Weights of a small transformer language model.
Size: 16 layers, width 160, 5 heads of 32, vocabulary 8192, 4.78M parameters.
Architecture: LayerNorm before each block, learned positions, biases, tied embeddings.
Training: a variant of Muon for these matrices, 273M tokens, 8344 steps.
Each number is 128 + 24 x the weight over its row's rms, rounded and kept within 0 to 255. Layers, rows and columns count from 0. The size above them is the row's rms in percent of the matrix's.

# layer 11 attention value, 160x160, rms 0.12, rows 157-159, columns 120-159
size [ 92  90  85]
[[112 101 112 142 122 151 111 102 103 132 156 115  69 169 107 142  85 140 167 113 112 119 101 148  93 120 135 117 140 145  89 125 142 171 196 138 115  89  91 146]
 [142  75 123 119 146 103 133 109 125 139 119 120 177 201 191 182 111 178  93 149 102 147 151 148 126 106  47 113 144 139 117 129 128 149 114 101 141 108 148 124]
 [110  94 153 128 107 167 152 163 155 146  97 124 161 152 159 171 138 173 145 124 141 117 141 137 165 150 121  82 144 135 107 178 141 154 114 117 156 150 134 127]]
# layer 11 attention output (transposed), 160x160, rms 0.607, rows 157-159, columns 120-159
size [102  98  99]
[[103 108 153 126 128  99 102 135 161 156 102 161 183 130 148 163 136  89 109 125 129 127 174 110 154 126 113 137 106 113 143 156 160 124 113 128 147 148 136 162]
 [121 119 146 123 117 142  92 132 115 135 153 194 119  96 139 126 117  99  88 107 126 105 161 133 142 132 161 131 115 113 129 132 122 114 135 135 117 130 123 189]
 [121 141 123 128 104 132  99 104  91 138 130 145 128 131 101 120 137  88  87 160 101 140 119 107 107 120  92 138 133 122 126 157 127 101  87  95 156 107 135 133]]
# layer 11 MLP up, 320x160, rms 0.25, rows 0-78, columns 120-159
size [ 97 116  86 112  93 100 107  92 107  84 119 100 101 107 109  89  97 122 110  98  95  96  96  95  97 104  97 104  90  90  84  94  92 100 103 105 104  95  95  97  97  91 113  88 103  99  97 100 105 104 118 108 118 107 116  95  98 106 101  97 117  98 100 112  98  85 107  98  79  94 104  92 111  86  88 112  89  96 106]
[[142 138 129 151 158  76 124 176 141 118  69 164 150 115 108 135 105  99 168 133 126 134 104 114 112 131 136 130 131 126 154  90 157 135 142 102 133 102  56 116]
 [152 101 167 140 113 126 105 140  83 173 164 151 160 131 116 104 134 151 119 119 156 144 121 138 136  97 124 117 120  79 148  96 107 143 121  87 156  94 102 133]
 [154 142 119 131  93 121 148 106 124 138 105 136 116  98 152 140 113 151 150 174 106 123 127 118 147 100 108 116 169 122  81 125 137 197  87 145 164 165  60 173]
 [144 120  64 157 129 129 121  91 134 116 109 168 111 142 124 105 145 138 111 120 175 170 122 129 132 103 132  83 162 155  77 116 116 147 154 144 156 116 108 126]
 [144 157 143 146 126 108 125 132  94 171 138 133 143  79 158 146 175 100 161  79 121 153 139 141 164 125 125 130 141 131  73 163 132 130  83 135 140 108 142 131]
 [ 93 122 156  97 131 161 131 118 114 112 132 127 121 118 160 139 111 138 124 158 137 122  93 124 170 127 106 146 159 137 130 112 145 178 163 101 151  71 100 150]
 [200 127 164 133  77 139 137 134 149 110 108 112 133 129 142 169  91 110  96 160  90 134 153 113 136 167 125 159 121  94 175 147 153  83 123 120  84 118 128 114]
 [140 141 134 157 130 131 157 108  83 149 101 121 121 119 130 147  93 134 106 183 139 156 129 110 148 146 119 119 128  61 119 111 155  73 159 140 144  86 134 105]
 [145 142 125  96 190 160 117 145 150 115  97 143 111 176 111 119 167 150 127 130 160 117 148  94  81 135 121 135  99 106 117 100 166 110 118 112 115 138 133 146]
 [114 104 121 167 155 125 118 154 174 147 132 180 178 116 107 139 106  91 107 165 162 169 144 134 147 101 126 120 179 156 117  82 132  96 155 108  98 120 108 102]
 [ 99 122 116 103 151 121 128 132 128 110 155 127 134 130 131 152 138 134 117 164 121 146 166 145 134 118 116 130 120 129 143 121 106  93 126 105  96 127 159 111]
 [154 113 159 158 137 126  80 129 129 116 138  82 146 155 135 134 129 104 120 127  96 169 162 114 139 100 121 142 146  86 124  97 153 109 122  95 164 137 158 150]
 [150  87 170 135 114 165 190 160 158 115  88 134 147 136 159 134 129 103  90 158 139 107 127 144 118  98 181  96 141 129 136 110 104 138 106 138 110 147  88 122]
 [105 138  77  99 122 103 176  93 145 138 113 134 140 184 148 149  82 168  95 116 121 122 121 168 151 127 107 161 159 109 165 109 150 121 105  82 134 124 105 144]
 [137  94 132 121 121 114  95 100 142 163 158 152 147 123 163 110 108 145 118 117 115 148 173 104  84  76 115 132 112 134 105 103 116 148  80 140 145 126 136 123]
 [104 131 130 127 131 119 110  98 137 120 156 147 122 122 105 182 136 138  95 160 116 149 114 146 145 101  98 117 139 113 144  89 111 129 165  86 111 122 101 130]
 [147 119 112  89 106 160 149 115 162 100 118 142 128 120 153 172 137 127 132 138 126 156 158 104 131 140 125 181 154 172 143 123  68 121 129 122 116 149 136 100]
 [137  93 168 104 138 145 169 147 145 126 135 158 130 162 150 112 139 175 101 135 126 147  61 146 125 110 128 135 193 134 139  92 134 132 135 117  82 108 169 145]
 [141  68 173 128 151 130 114 112 114  95 120 152 108 180 146 139  95 139 132 150 162 138 104 121 152 160 138 144 135 113 112 139 108 174 144 170 123 112 116 165]
 [138 155 192 167 109  99 106 131 140  76 151  95 142  77 115 160  68 153 149 139 164 131 151 122 103 149 131 156 136 141 150 115 128 161 101 140 125 100 130 101]
 [138 136 120 133 100 136 119 136 137 134  98 122 129  91 102  92 141 119 162 120 120 152  79 107 127 140 179 187 149 145 140 117 127 102 120 119 139 112 146 127]
 [151 143  96 115 129 124 145 146 132  88 128 118  85 112 153 168 129 138 159 163 161 131 136 127 133 150  72 143 140 106 150 120 141  88 122 169 113  88 101 150]
 [128 150 138 104 103 182 140 161 126 130 112 154 134 137 155 132 121 126 161 147 122 129 143 117 131 152 154  90 137 134 101  98 114 135  97 123 115 107 142  85]
 [112 125 134 151 100 107 134 103 120 124 100 132 143 124 107 135 151 128  93 124 142 115 157 118 121 113 106 166 153  77 120 163 156 127 159 122 140 147  98 164]
 [108 130 151 112 149 151 162 129 127 146 103 171 170 141 101 167 160 152  66 112 125 116  97 117 153 162 158 141 135 201 139  91 113 145 160 108 129 134 134 119]
 [104 113  87 126 134 122 151 156  98 109 159  99 107 122  73 100 117 137 110 123 123 151 122 149 117 118 128 124 130 109 100 127 156 154  74 146  70 172 151  95]
 [ 70 148 121 160 155  90 105 109 107 120 140 133 151 109 117 135 123 122 109 108 145 162 125 136 129 134 143 108 154 109  77 142 185  99  88 141 172 147 144 142]
 [115 139 163 115 129 143 109 125 121 160 104 107 125 104 130  89 119  99 104 164 128 158 139 133 116  97 138 116 145 127 167 138  96  96 121 127 100 127 113 130]
 [115 150 136  84 170 131 122 116 107 110 116 186 104 131 128 124 163 174 151 122 140 139 132 182 133 134 102 133 109 113 116 100 150 105 147 127 140 112  97 119]
 [154 115 149 160 125 112 157 142 124 147 146 114 130 118 108 139 131 139 157 139 131 141 107 134  96 122 132 140 131 128  96 116 146 131 100 159  78 143 145 181]
 [117 144 110 157 115 106 110 139 157  90 152 135 133 104 143  96 120 143 175 126 139 103 147 132 149 141 125 120  93 121 117 123 154  73 147 153 119 125 110  79]
 [132 141 141 127 113 130  99 158 123 170 133 134 170 144 133 100 154 126  94  91  95 103 100 140 121 104 174 136 163 109 130 139 145 137 125 131 113 116  99 116]
 [183 112 143 110 123 139 132 111 141 129 133 124 123 151 208 136  94 114 141 124 124 147 132 148 131 154  86 142 145 163 149 114 155 136 113 108 149 107 114 124]
 [122 160 106 131 141 135 109 171 123 136 131 159 117 107 150 175 140 130 163 165 111  93 114 120 140 126 108 132 115 111  85  49 133 135 141  89 131 114 138 125]
 [116 150 135 126 135 134  99 108 111 121 128 162 103  86 156 160 121  86 151 111 105 126 149 104 154 128 127 129 130 100 141  85  87 143 130 117  66 108 124 133]
 [171 134 158  98 150  90 107 160 153  74 138 146  98 104 120 135 136 159 130 119 119 148 149 126 117 102 140 148 128 134  99 122 103 123 133 125 129 112 104 145]
 [ 93 135 129 140 150 147 134 114 111 113 115 128 113 119 153 117 153 124  81 124 144 175 129 150 138 123 134 129 145 100 123 133 160 134 101  81  52 129  84 155]
 [125 125  97 129 156 168 134 111 104 125 159  96 149 144 132  89 149 128  97 130 124 114  97 159 134 118 114 113 108 196 124 110 106 112 119 133 131  94 131  99]
 [100 156 100 128 133 110 143 123 139  70 115 128 144 136 141 169 101 121 146 133 174 117 133 125  97 108  98 139 122 139 134 185 109  92 116 103 113 127 142 128]
 [133 179 108 103  69 122 142 121 128 135 146 121 155  99 112 130 143 164 126 163 128 126 129 109 131 101 115  98 160 134 119 163 111 105 118 149 116 116 129  92]
 [139 127 144 148 147 117 130 148 123 100  73 125 163 137 115 103 166 159 157 103 106 131 114 127 127 135 134 111 132 116 126  86 175 103  84  80 101 132 173 166]
 [ 97 127 133 115 146 122 156 130 172 130 126 115 107 144  93 178 136 134 165 123 159  82 118 111 185 156 113 109  83 122 181 124 102 179 113 128 130 147 135 131]
 [117 130 155 173 127 145 151  84 167 102 128  98 170 101 141 131 136 141 120 141 124 129 121 164 129 152  86 127 143 142 184 151 139 148 114 149  96 116 141 111]
 [128 159 111 124 158 102 134 108 153 133 132  93 139 123 159 101 101 136  77 130 152 116  96 173 124 120 120 114 190 141 138 126 169 171 153 136 133 127 121 138]
 [176 105 151 137 145 164 123 165 125 121 134 136  84 110 122 144 104 119 112 154 128 159 141 172 130  92 146 172 113 147 151  88 138 140 114 141  90 100 171 154]
 [111 118 113 128 141 132 148 103 143 116 107 142 124 121 113 104 133 118  82 132 167  86 131 117 127 135 105 138 139 135 130  89 101 172  99 114 113 143 100 126]
 [115 181 126 108  77 173 145 152 134 139 154 124  88 144 106 138  84 131 131 144 135 165 130 163 109 115 100 116 101 117 130 115 150 146 144 135  91 131 140 136]
 [127 153 106 151 125 115 101 144 151 114 101 102 114 119  90  96  85 122 152 128  76 100  95 131 165 153  78 102 123 151 156 161 102  96 148  86 118 173 162 128]
 [101 133 101 130 114 133 162  90 148 126 164 101 126 141 125 133 123 141 114 124 100 176  91 131 145  99 130 135 161 165 135 147 152 137 121 108 135 122 152 126]
 [121 153 154 156  96 128 120 111 143  82 103 141 131 131 129 114 124 114 121 146 158  82 149 111 118 130 132  89 109 162  76 144 106 108 134 127  96  97 118 134]
 [134 146 127  87 124 142 122 107 112 102 148 139 171 143  75 122 101 135  80 132 152 176 134  90 105 142 140 152 143 121 127 141 128  97 118 123 104 170 154  68]
 [ 81 127 134 121 134  87 133 117 100  98  70 154 126 118  89 131 137 124 163 143 122 105 124 148 157 141 173 130  86 173 136 137  87 105  87 129 122  58 132 121]
 [ 97 112 154 117 104 110 157 125 160 128 120 123 105  58 128 135 134 137  94 161 121 136 125 140 113 114 102  96 146  73 128 116 102 137 118 134  93  94 108 118]
 [129 157 113 167 113 128 169 123 134 122 183 162 112 121 104 162 126 117 133 162 155  99 126 126 157 109 168 102  96 120 165 113  87 110 113 132 121 124  65  88]
 [155 175 160  98 153 125 111 133 109 131 117 122 137 148 134 124  78 125 131 140 132 173 110 142 115 138 106 153 138 165 131 103 118 122 123 115 102 144 133 109]
 [146 140 129 120 151 121 117 125 172 107 104 131 110  95 139 136 150 157  99 146 135  99 117 155 135  58 170 114 126 146 141 144 111 115 127  94 127 106 145 119]
 [ 95 143 142 136 135  79 119 108 121 101  58 104 147 143 127 120 100 108 123 126 155 152  99  96 116 129 124 113 130 132 161 126 141 139 102 192  91 134 131 142]
 [116 127 159 125 127 158  57 140 111 125 114 167 112  72 174 114 139 122 124 134 143 102 152 130 108  88 120 153 116 125 136 113 168 134 139 165 106  86 137 141]
 [105 164  98 173 109 144 129 159 140 170  64 123 152 100 142 140 119 134 111 145 127 117 156 157 149 138 159 113 129 132 120 133 136 110 151 178 134 104 119 110]
 [ 55 155  86 146 156 124 125 137 132 145 150 119 151 151 146 105 136  98 145 117 144 118 143 133  96 132 125 121 164 135 156 118 135  96 145 124  90 106 131 134]
 [108 158 102 116 118 154 125 132 134 118  68 140 146 117  94 159 116 132 122 135 131 124 120 174 161 146 122 114 129 132 148 147 109 101 120 130 107 118 146 105]
 [107 108 121 148 144 141 133 129 173 146 130 114 125 141  79 141 134  99 107 123 147 134 102 177  92 114 155 147 130 143 147  96 166 115 136 140 113  95 170 118]
 [145 140 121 115 120 127 121 134 111 119  68 128 115 166 105 110  72 123 138 119 133 123  84 141 124 118  92 175 167 173 144 107 139 133 117 117 104 128 156 101]
 [ 94 124 154  93 138 129 136 127 123 145 151 150 167 139  95 117  98 124 110 124 136  89 160 108 146 143 126 196 151  99 123  96 108 155 148 129 150 123 116 138]
 [105 119 153  78 142 139 102 148 136 151 152 148 120 113 116 150 113 145 103 138 115 155 126 125 152 110 127 151 143  89 135  75 150  77 118 124 164 109 170  86]
 [140 152 134 129 163 148 136 132  94 150 103  97 131 172 115 135 113 152 135 143 146 102 147 160  87 139 154 136  91 136 103 120 164 159 108 107  94 131 143  94]
 [108  72 105 106 138 103 143 108 144 147 101 130 121 115 136 114 166 127 127 137  91 157 107 132  89 110 136  93 118 114 105 131 118 137 116 137 104 131 134 125]
 [124 160 168 137  96 161 118 149 149 141 108 141 162 122  81 118 139 146 150  96 146 118  67 111 110 109 134 144 112 128 142 173 150 143  94 148 141 161 119 124]
 [108  83 170  89 145 141 150 132  80  71 126 120 145 124 131 160 113 130 129 134  97 141 156  96 106 139 127 148 128 138 169 134 145 144 131 155 110 129 130 152]
 [146 166 116 109 218 142 125 106 142 101 129 131 112 159 144 155  93 136 116 123  94 151 140 110  89  84  88 110  73 169 135 119 122 117 107 163 101 122 122 136]
 [105 150 123 120 149 140 145 149 158 106 139 129 140 148 114 132  55  94 125 147  52 164 129 165 142 132  96 116 159 116 115  80 157 125 141 123 156 119  77  98]
 [132  87 158 126 155 109 126 148 154 107 137 138 111 108 102 128 158 117 117 110 135 202 139 137  94 133 111 149 143 148 155 115 115 152 145 150 157 106 123 136]
 [ 96 129 106 132 124 170 102 151 121 146  88 114 133 153 193  77  91 124 113 129 119  71 126 134 128 134 174 165 150  99 152 113  85 120 120 157 157  86  99 106]
 [103  90 113  84 126 139 143 107 111 129 116 145 125 112 170 127 154 106 117 126 137 158 131 116 115 143 183  88 125 127 111  90 129 193 158 157 163 121 153 142]
 [115 146 122 113 156 124 106 136 142 117 109 154 183 131 129 118  83 101 100 161 140 126 167 142 146 124 156 154 117  97 120 119 126 109 163 152 154 131 134 110]
 [115  95  98 156 140 122 122  99  96  94 103 122 123  86 131 140  74 159 131 134  86 119 160 184 139 108 141 123 126 133 125 132  92 154 128 143 126 113 147 113]
 [123 136 109 145 118 126 140 124  95 141 139 155 103 161 171 156 137 144 168 125 123 144 116 142 117 109 153 121 111 121 146 118 126 109 139 148 103 145 105 162]
 [139 135 131 103 115 133 136 176  93 137 115  98 106  94 174 142 155 174 139 174 105 116 132 125 128 170 145 128 143 145 140 150 123  86 108 106 120 125 127 177]
 [117  53 152 127 131 108 136 117 128 148 106 112 146 107 147 161 160 105 136 134 158 112 162 132  92 105 120 109 102 129 133  95  93 164 133 142 133 109 149 113]]
# layer 11 MLP down (transposed), 320x160, rms 0.129, rows 0-77, columns 120-159
size [ 94 115  81 111  86  97  99  86 107  85 129  93 102  99 109  82  96 134 111 102  95 104 104  99 108 104 100 100  87  81  91  84  88  94 100 117  94  96  99  95 100  91 121  80 109  88  99  96 107 108 119  95 131 108 110  90  98 109  96  90 128  94  99 108  97  85 106 100  80  91 103  87 121  84  85 111  86 100]
[[103 150 122 140 170 169 148  95 110 110  95 182 137 130 116 150 155 114  92  97 152 137 134  99 137 127 147 119 154 133 155 176 129 129 160  96 155 171 111 116]
 [158 115 181 149 137 135 117 147 115 129 162 159 100 128 102 127 143 130 104 132 187 150 130  93 137 115 117 134 106 126 127 115 138 115 134 148 141 133 106  99]
 [ 95 152 145 145 135 131 106 105 134 127  93 126 136 137 149 150 133 155 149 149 151 104 103 129 115 157 170 150 130 152 119 130 133 126 119 129 121 138 124  96]
 [139 142 157 102 146 129 131 160 120 131 113 138 108 134 115 119 164 141 146 147 161 116 137 120 122  76 107 140 109 143 149 102 137 129 137  79 155 109  90 116]
 [132  91 130  90 129 168 130 141 127 109 121 124 127 172 152  91  97 159 118 124 112 149 126 131 102 127 109 117 114  95 172 112 130 128 122 156 128 124 126 136]
 [149 138 124 160 157 132  62 159 152 163  93 153 179 119  92 126 133 176 169 109 135 115 122 127 105 127 115 157 106 146 123 124 183 122 111 167 123 126 118 152]
 [156 122 111 144 157 120 106 139 127 128 114 103 111 143 148 125 151  94 143 150 110 109 136 175 150 112 162 178 137 114 106 121 126 144 126 140 133 106 113  97]
 [183 155 116 150  99 125 142 139 137 158 132  96 133 119 111 153 139 114 116 105 117 132 137 176 123  99 168 117 142 146 144 175 150 117 111 144  79 140 135 120]
 [111 171 122 156 150 149 105 106 104 133 117 158 132 154 154 140 128  93  88 167 130 104 115 156 155 136 110 144 110 133 116 162 103 138 141 125 146 135 126 144]
 [125  96 106 131 127 181 158 106 126  95 122 144 142  96 152 102 144 138 153 110 112 103 132 133 121 131 132 127 108 152  84 143 115 128 129 159 153 141 143 143]
 [117 103 158 106 139  95 153 104  99 131 167 120 141  94  99 133 153 114 159 145 145 135 151 102 121 132 107 124 148 116 154 159 120 139 107 109 114 196 137 129]
 [114 157 110 126 107 144 110 162 110 103 123 150 152 117 120 101 101 171  89 127 115 142 156 168 151 119 133 139 112 197 143 153 119 153 136 101 133 158 149 121]
 [139  95 110 133 134 127 109  90 100 129 127 157 130 138  59 178 138 114 126 118  83 139 134  61 130 107 127 165 145 137 133 124 127 147 180 127 127 138  99 123]
 [126 115 115  96 119 114 143 154 155 167 137 108 114  78 137 133 154  86 123 119 100 132 148 102  92 123 112 156 137 134 136 118 115 127 107 103 117 112 104 120]
 [157 105 135 133 126 104 130 113  86 153 131 148 105 179 142 162  96 147 121 117 127 130 120  99 125 181 150 143 119 116 124 113 118 130 129  77  80 105 108 181]
 [133 164 147 131 114 124 153  75 140 168 142  57 126 121 130 130 118 119  91  95 124 135 117 136 152 104 111 148 150 156 152 146 135 132 156 121 115 109 115 118]
 [158 112 116 111 135 108 167 135  71 143 143 149 149 111 141 124 128  95  96  95  88 151 147 113 139 156 178 129 101 119 146 150 149 118 174 123 162 131 127 143]
 [146 123 160 118  69 141 130 117 102 119 103 126 137 132 167 179 173 144 120 156 171 149 117 130 141 121 126 124 127 127 137 119 100 107 136 148 133 116 133 129]
 [140 111 145 141 138 118 110 102 108  92 157 169 132 126 123 117  99 136 146 122 165 156  93  83 147 180 107 169 142 107 155 183 115 144 108 154 165 105 124 116]
 [148 153  81 111 125 119 139 161  93 163 131 132 106 108 123 156 137 135 120 142 155 157 125  95  73 115 135 143 133 133 140 156 149 110 144 108 154 152  68 133]
 [146 118  81 121  89 121 171 114 141 144 169 144 137 151  99 147 125 128 156 115 116 100 128 116 112 141 127 113  63 130 132 130  78 109 121 117 170 113 106 155]
 [110 128 152 131 101 114  99 115 113 175 141 167 102 162 104 108 102 135  81  75 135 114  87 129 145 146 129  85 133 168 181 121 136 133 166 134 130 127 137 147]
 [125 137 129  80 119 113 145 157 136  83 155 137 160 126 134 130 137  97 169 118 141 147  96 144 182 160 130 134 102 178 133 129 131 151  97 112 146 120 120  77]
 [149 119 167 114 155 114 127 148  98 138 114 166 102 108 163 115 119  99 137 145  95 146  96 124 113 125 102 104 117 139 147 106 133 158 133 119 117 155 131 155]
 [133 162 130 157 104  80 106 129 121 120 108  96 177 137 127 103 174 113 158 148 135 164 141 123 129  86 123 117  91  73 142 130 162 154  93 124 117 141 180 105]
 [118 146 147 175 136 130 113 181 160 139 114 145 112 113 128 112 135 129 148 138 129 148  82 100 123 109 135 107 143 166 142 142 115  79 135 152 143 147 105 116]
 [169 128 131 121 127 123 115 153 155 105 136 111 150 133 121 129 127 140 157 128 135 108 119 106 131  93 127 163 117 124 145 131 130 145 165 113 144 115 113 133]
 [157 103 123 147 113 104 121 156 124 141 133 153 125 159  90 138 125 134  89 118  75 159  75  94 175 169 151  84 116 110 108 108 108 117 122 149 158 132 110 122]
 [111 135 129 178 134 134 153 214 144 119 154 134 149  95 111  94 167 126 113 131 106  93 120 103 138 122 107 140 146 140  91 137 175 126 141 123 142 130 132 154]
 [123 155 170 134 140 141 132 163 108  76 156  90 151 136 149  92 114 135  59 113 163 114 121  82 117 142 146  83 123 140 108 104 125 143  98 112 134 170 104 172]
 [148 136 116  98 129 128 162 150 121 149 140 100 101 113 127  75 147 165 131  99 136 113 136 144 113 171 143 137 164 116 100 123 128  69 115 155  83 111 115 149]
 [ 94 145 159 122 120 110 130 138 111 129 124 141 132 113 134 138 176 124 116 137 115 116 110 145  82 135 121 105 133 135 173 152 170 107 120 161 143 139 124 154]
 [117 112 100 129  79  78 128 106 141 154 116 110 134 143 102 130 104 136 154 139 162 108  84 151 140 107 113 116 135 143 197 126  89 153 132 115 135 132  93 101]
 [143 122  96 139 140 126 138  92 127 117 108 106 154 122  98 101 128 129 116 105 163 140 149 142 138 113 104 138 144  92 178 147 147 130 119 157 152 111 157 131]
 [129 108 147 151 161  80 125 143 153 161 165 106 121  94 103 153 138 147 127 115 149 129 138 101 118 120 134 121 133 149 129 123  90 129 159 154  95 129 139 130]
 [133 132 112 139 144 108 119 120 127 153  90 128 151  78 110 120 169 147 135 119 134 144 147 175 141 135 125 100 148 121  94 117 122 103 123 195 139 100 123 104]
 [ 90 143 109 118 105 107 146 142 174 103 163 139 131  96  89  70 123  77 130 144 125 128 160 187 140  92 103  90 114 161 145 156  95 170 134 121 148 112 108 114]
 [134  89  96 104 147 134 110 121 154 132 120 124 128 158 138 155 115 101 154 164 117 154 127 116 145 102 134 164 143  85  83 112 153 128  97 134 156 158 125 162]
 [122 110 145 124 121 107 114 127 105 148 151 190 172 107 123 138 141 172 189 137 116 107 156 162 148 125 168  85  98 113 100 122 107 157 116 152 138 141 135 125]
 [114 132 135 136 105 110 123 118 156  76 185 168 165 116 138 102 139 137 120 105 129 132 135 158 135 133 122 140  96 146 180  85 146 127 140  96 174 129  87 126]
 [ 94 125 136 132 120 119 134 150 128 131  86  91 106 138 177 143 122 119 117 153 152 174 160 105 150  98 103 191 134 126 177 114  72 134 137 113 101  68 125  91]
 [146 112 103 167  86 145 163 110 136 132 122 104 127 104 111  63 140  88 120 133  99 162 119 145 106 108 143 166 141 117 139 130 168 107 157 133 139 119 125 135]
 [138  75 126 117  94 116 129 105 184 128 119 124 161 127 121 101 131 143 108 131  97 130  95 102 116  92  84 112 120 107 134 141 106 136 113 139 139 158 158 184]
 [141 153 138 167  59 134 131 163 139 140  98 139 123 132 123 140 198 131 127 101 150 111 100 134 109 132 113 155 144 151  98 145 126 120 118 110 123 118 114  96]
 [106 142 195 154 149 126 110 116 108 119 120 153 110 106 164 105 163 131 144 140 124 100 149 132 135 124 126  99 106 125 122 144  84 103 113  86 145 154 139 174]
 [ 97  68 114 111 153 143 119 125 121 155 159 138 133 165 150 115 142 153 106 145 117 129 120 107 146 136 138 119 132 154 116 187  82  91 115 115 141 133 147 132]
 [129  88 126 157 117 104 113 129 107 158  90 107 123 130 126 118  93  95 140 141 137 152 125 119 132 109 161 140 146 155  93 138 148 173 145 125 124  60 160  76]
 [144 138  72 182 179 139  90 135 144 136 118 137 110  95 121 105 118 118  96 103 119 105 119 186 155 152 152 134 137 127 168  84 103 129 149 149  89 103 107 126]
 [143 118  94 140 108 132 143 166 151 156 130 124 102 153 119 131 108 112 127 117 104 103 125  89 134 128 157 176 111 113 129 118 138 126 167 120 126 120 107 167]
 [166 142 132 140 113 111 135  65  91 104 132 174 118 142 122 150 108  92 145 150 135 147 180 185 129  96 148 151 148  70  87 117 137 135 120 116  72  96 109 138]
 [132 154 131 106 118 120 129 180 195 115 122 110 140 157 104 112 142 163 114 113 151 110 121  94 126 133  98 108 121 135 146 140 156 152 112 125 139 108 130  90]
 [130 128 156 153 119 123 150 127 119 131 173 100 132  84  87 175 122  92 110 127 110 117 143 115 118 112  98  92 136 140 161 155 121 139 166 129 120 145  86 139]
 [ 67 140  83  80 140 130 134 197 173 106 114  93 115  73 109 146 134 140 137 136 125 137 152 112 148 139  89 109 136 132 126 151 115 151 133 105 138 118 147 139]
 [ 99 102 114 173 128 119 148 107 128 126 148  92 140 143  86 146 104  86 152 140 122 144 145 148 116 135  87 179 129 154 115 134 114  72 102 124 142 156 130  78]
 [126 134  70 106 130 140 153 118 174 165 132 106 110 132 126 106 100 136 120 153 161  93 110 147  90 114 132 125 146 134 102 132 128  98 137 136 145 148 154 129]
 [144  95 136 104 107 142 136 165 136  88 145 118 101 138 156  85 131 117 136 143  86 117 140 146 120  94 117 121 146 113 121 128 119 163 130  81 113 127 128 216]
 [146 125 101 155 128 122 101  98 129 140 201 106 115 109 120 125 111 175 103 131 138 121 110 137 119 107 106 139 141 111 103 137  88 150 124 128  85 192 145 123]
 [147  83 111 126 150 147 109  98 112 140 100 138 107 107 139 106 126 152 129 137 123 119 197 114 121 144 114 138 132 103 132  95 159 118 156 134 131 130 130 183]
 [190 100 123 104 163 147 132 117  79 140 168 150 145 161 138 117 101 134 121 116 140 112 111 133 119 116 108 134 137 145  95 101 126 121 102 109 102 112 126 122]
 [157 108 123  56  85 116 142 130 123  97 133 114 111 171 154 150 132 108 101 167 130 160  98 128 146 132 150 115 113 132 129 125  94 121 116 146 141 107 154  82]
 [130 146 124 119 132 117  89 128 149  67  79 161 157 118 119  76 102 166 107 110 154 126 128 137 135 122 108 107 110 156 118 120 139 140 142 122 149 169 161 139]
 [128 151  65 128 132 127 129 115  86 153 130 120 134 154 133 124 154 102 124 121 164 115 103 120 143 121 113 101 145 175 141 115 129 161 122 133 135 128 112  77]
 [105 114 125 165  97  91 120 115 128 118 159  91 150 137 157 124 136 143 105 134 140 142 147 141 159 115 122 107 138 156 133  96 146 131 140  95 193 135  97 108]
 [150 136  83 133  73 123 123 132 121 167 124 125 103 134 104 125 148 132 148 153  83  84 126 170 106 190 124 129 124  97 123 134 117 122 153 114 153  90 103 133]
 [117  78 122 116 136 147 101 125 125 123 139 101 149 144 142 127 161 191 137 126 100 134 126 157 118 129 134 108 160 113 118  68 132 100 125 105 147 117 153 130]
 [104 119 131 111 112 114  82 163 130 171 146 144 119 108 116 116 150 135 136 128 110 141 112 168 158 128  78 126 135 147 131 138 175 150 106 119 157 134 136 107]
 [138 115  97 111  89 135 101 141 123 137 133 110 146 114 146 153  77 142 190 145 139 149 139 113 133 119 128 125 111 130 167 111 146 164 115 117 131 143 122 121]
 [146 103 101 130 116 108  98  93 100 121 125 118 155 131 104 129 139  80 128 123 112  96 136 153 119 137 156 190 144 137 112 138 151 170 129 127 147 106 141 136]
 [146 103 161 131 176 124 152 134 132 156 145 127 118  96 148 120 144 108 118 126 166 104  80 165 135 108 100 145  98 117 113  90 125 113 142 125 125 118 128 143]
 [154  69 131 156  98 141  96 109 151 115 123 115 126 139 138 122 138 124 119 142 111 127  76 104 148 100 116 126 142 150 119  84 115  91 108 134 145 108 121 127]
 [138 153 165 154  89 147 150 114 124 164 138 127 136 136 130 133 114 140 146 115 128 103  75  95 127 129 167 121 106 126 148 136 106  81  90 104 145 132 166 172]
 [167 135 141 145  96 133 146 150  92 107  91 162 154 136 117 140 113 130 163 134 140  63 109 127 144 140 117 119 102 111 114  92 142 140 132 119 111 123 118 156]
 [141 133 115 104 152 159 147 137 120 163 107  96 159 127 141 143 177 130 129 106 130 168 154 128 154 129 142 124  78 121 118 123 101 167 134 123 113 135 126 150]
 [ 94 141 132 157 143 116  98 117 106 107 168 125 112 142 101 121 134 140 104 160 133 153 147 143 134 110 145 135  62 148 148  98 142 115 129 105 126 173 118 135]
 [120 147  90 142 148 155 108 142 148 117 141 115 126 112 124  97 139 124 113 165 103 138 132 116  88 128 127 188 150 126  79 135 148  77 122  59 108  88 164 142]
 [143 142 149 121 170 126 112 165 112  73 112 158 111 140 117 139 108 120 154 142 125 140 138 150 109 153 142  84  66 111  78 132 127 145 137 119 124 127 114 122]
 [100 147 138 171  93 149 134 134 111 145 121 171 116 120 120  93 121 111 104 156  99 151 135 109 107 152 121 127 116 119  95  83 144 115 141 105 169 126 153 116]
 [108 118 114 147 130 153 182 130  88 104  88 132 130  96  70 123 172 134 100 124 164 110  91 124 132 174 138 129 127 126 128 154 100 127 104  75 114 142 138  79]]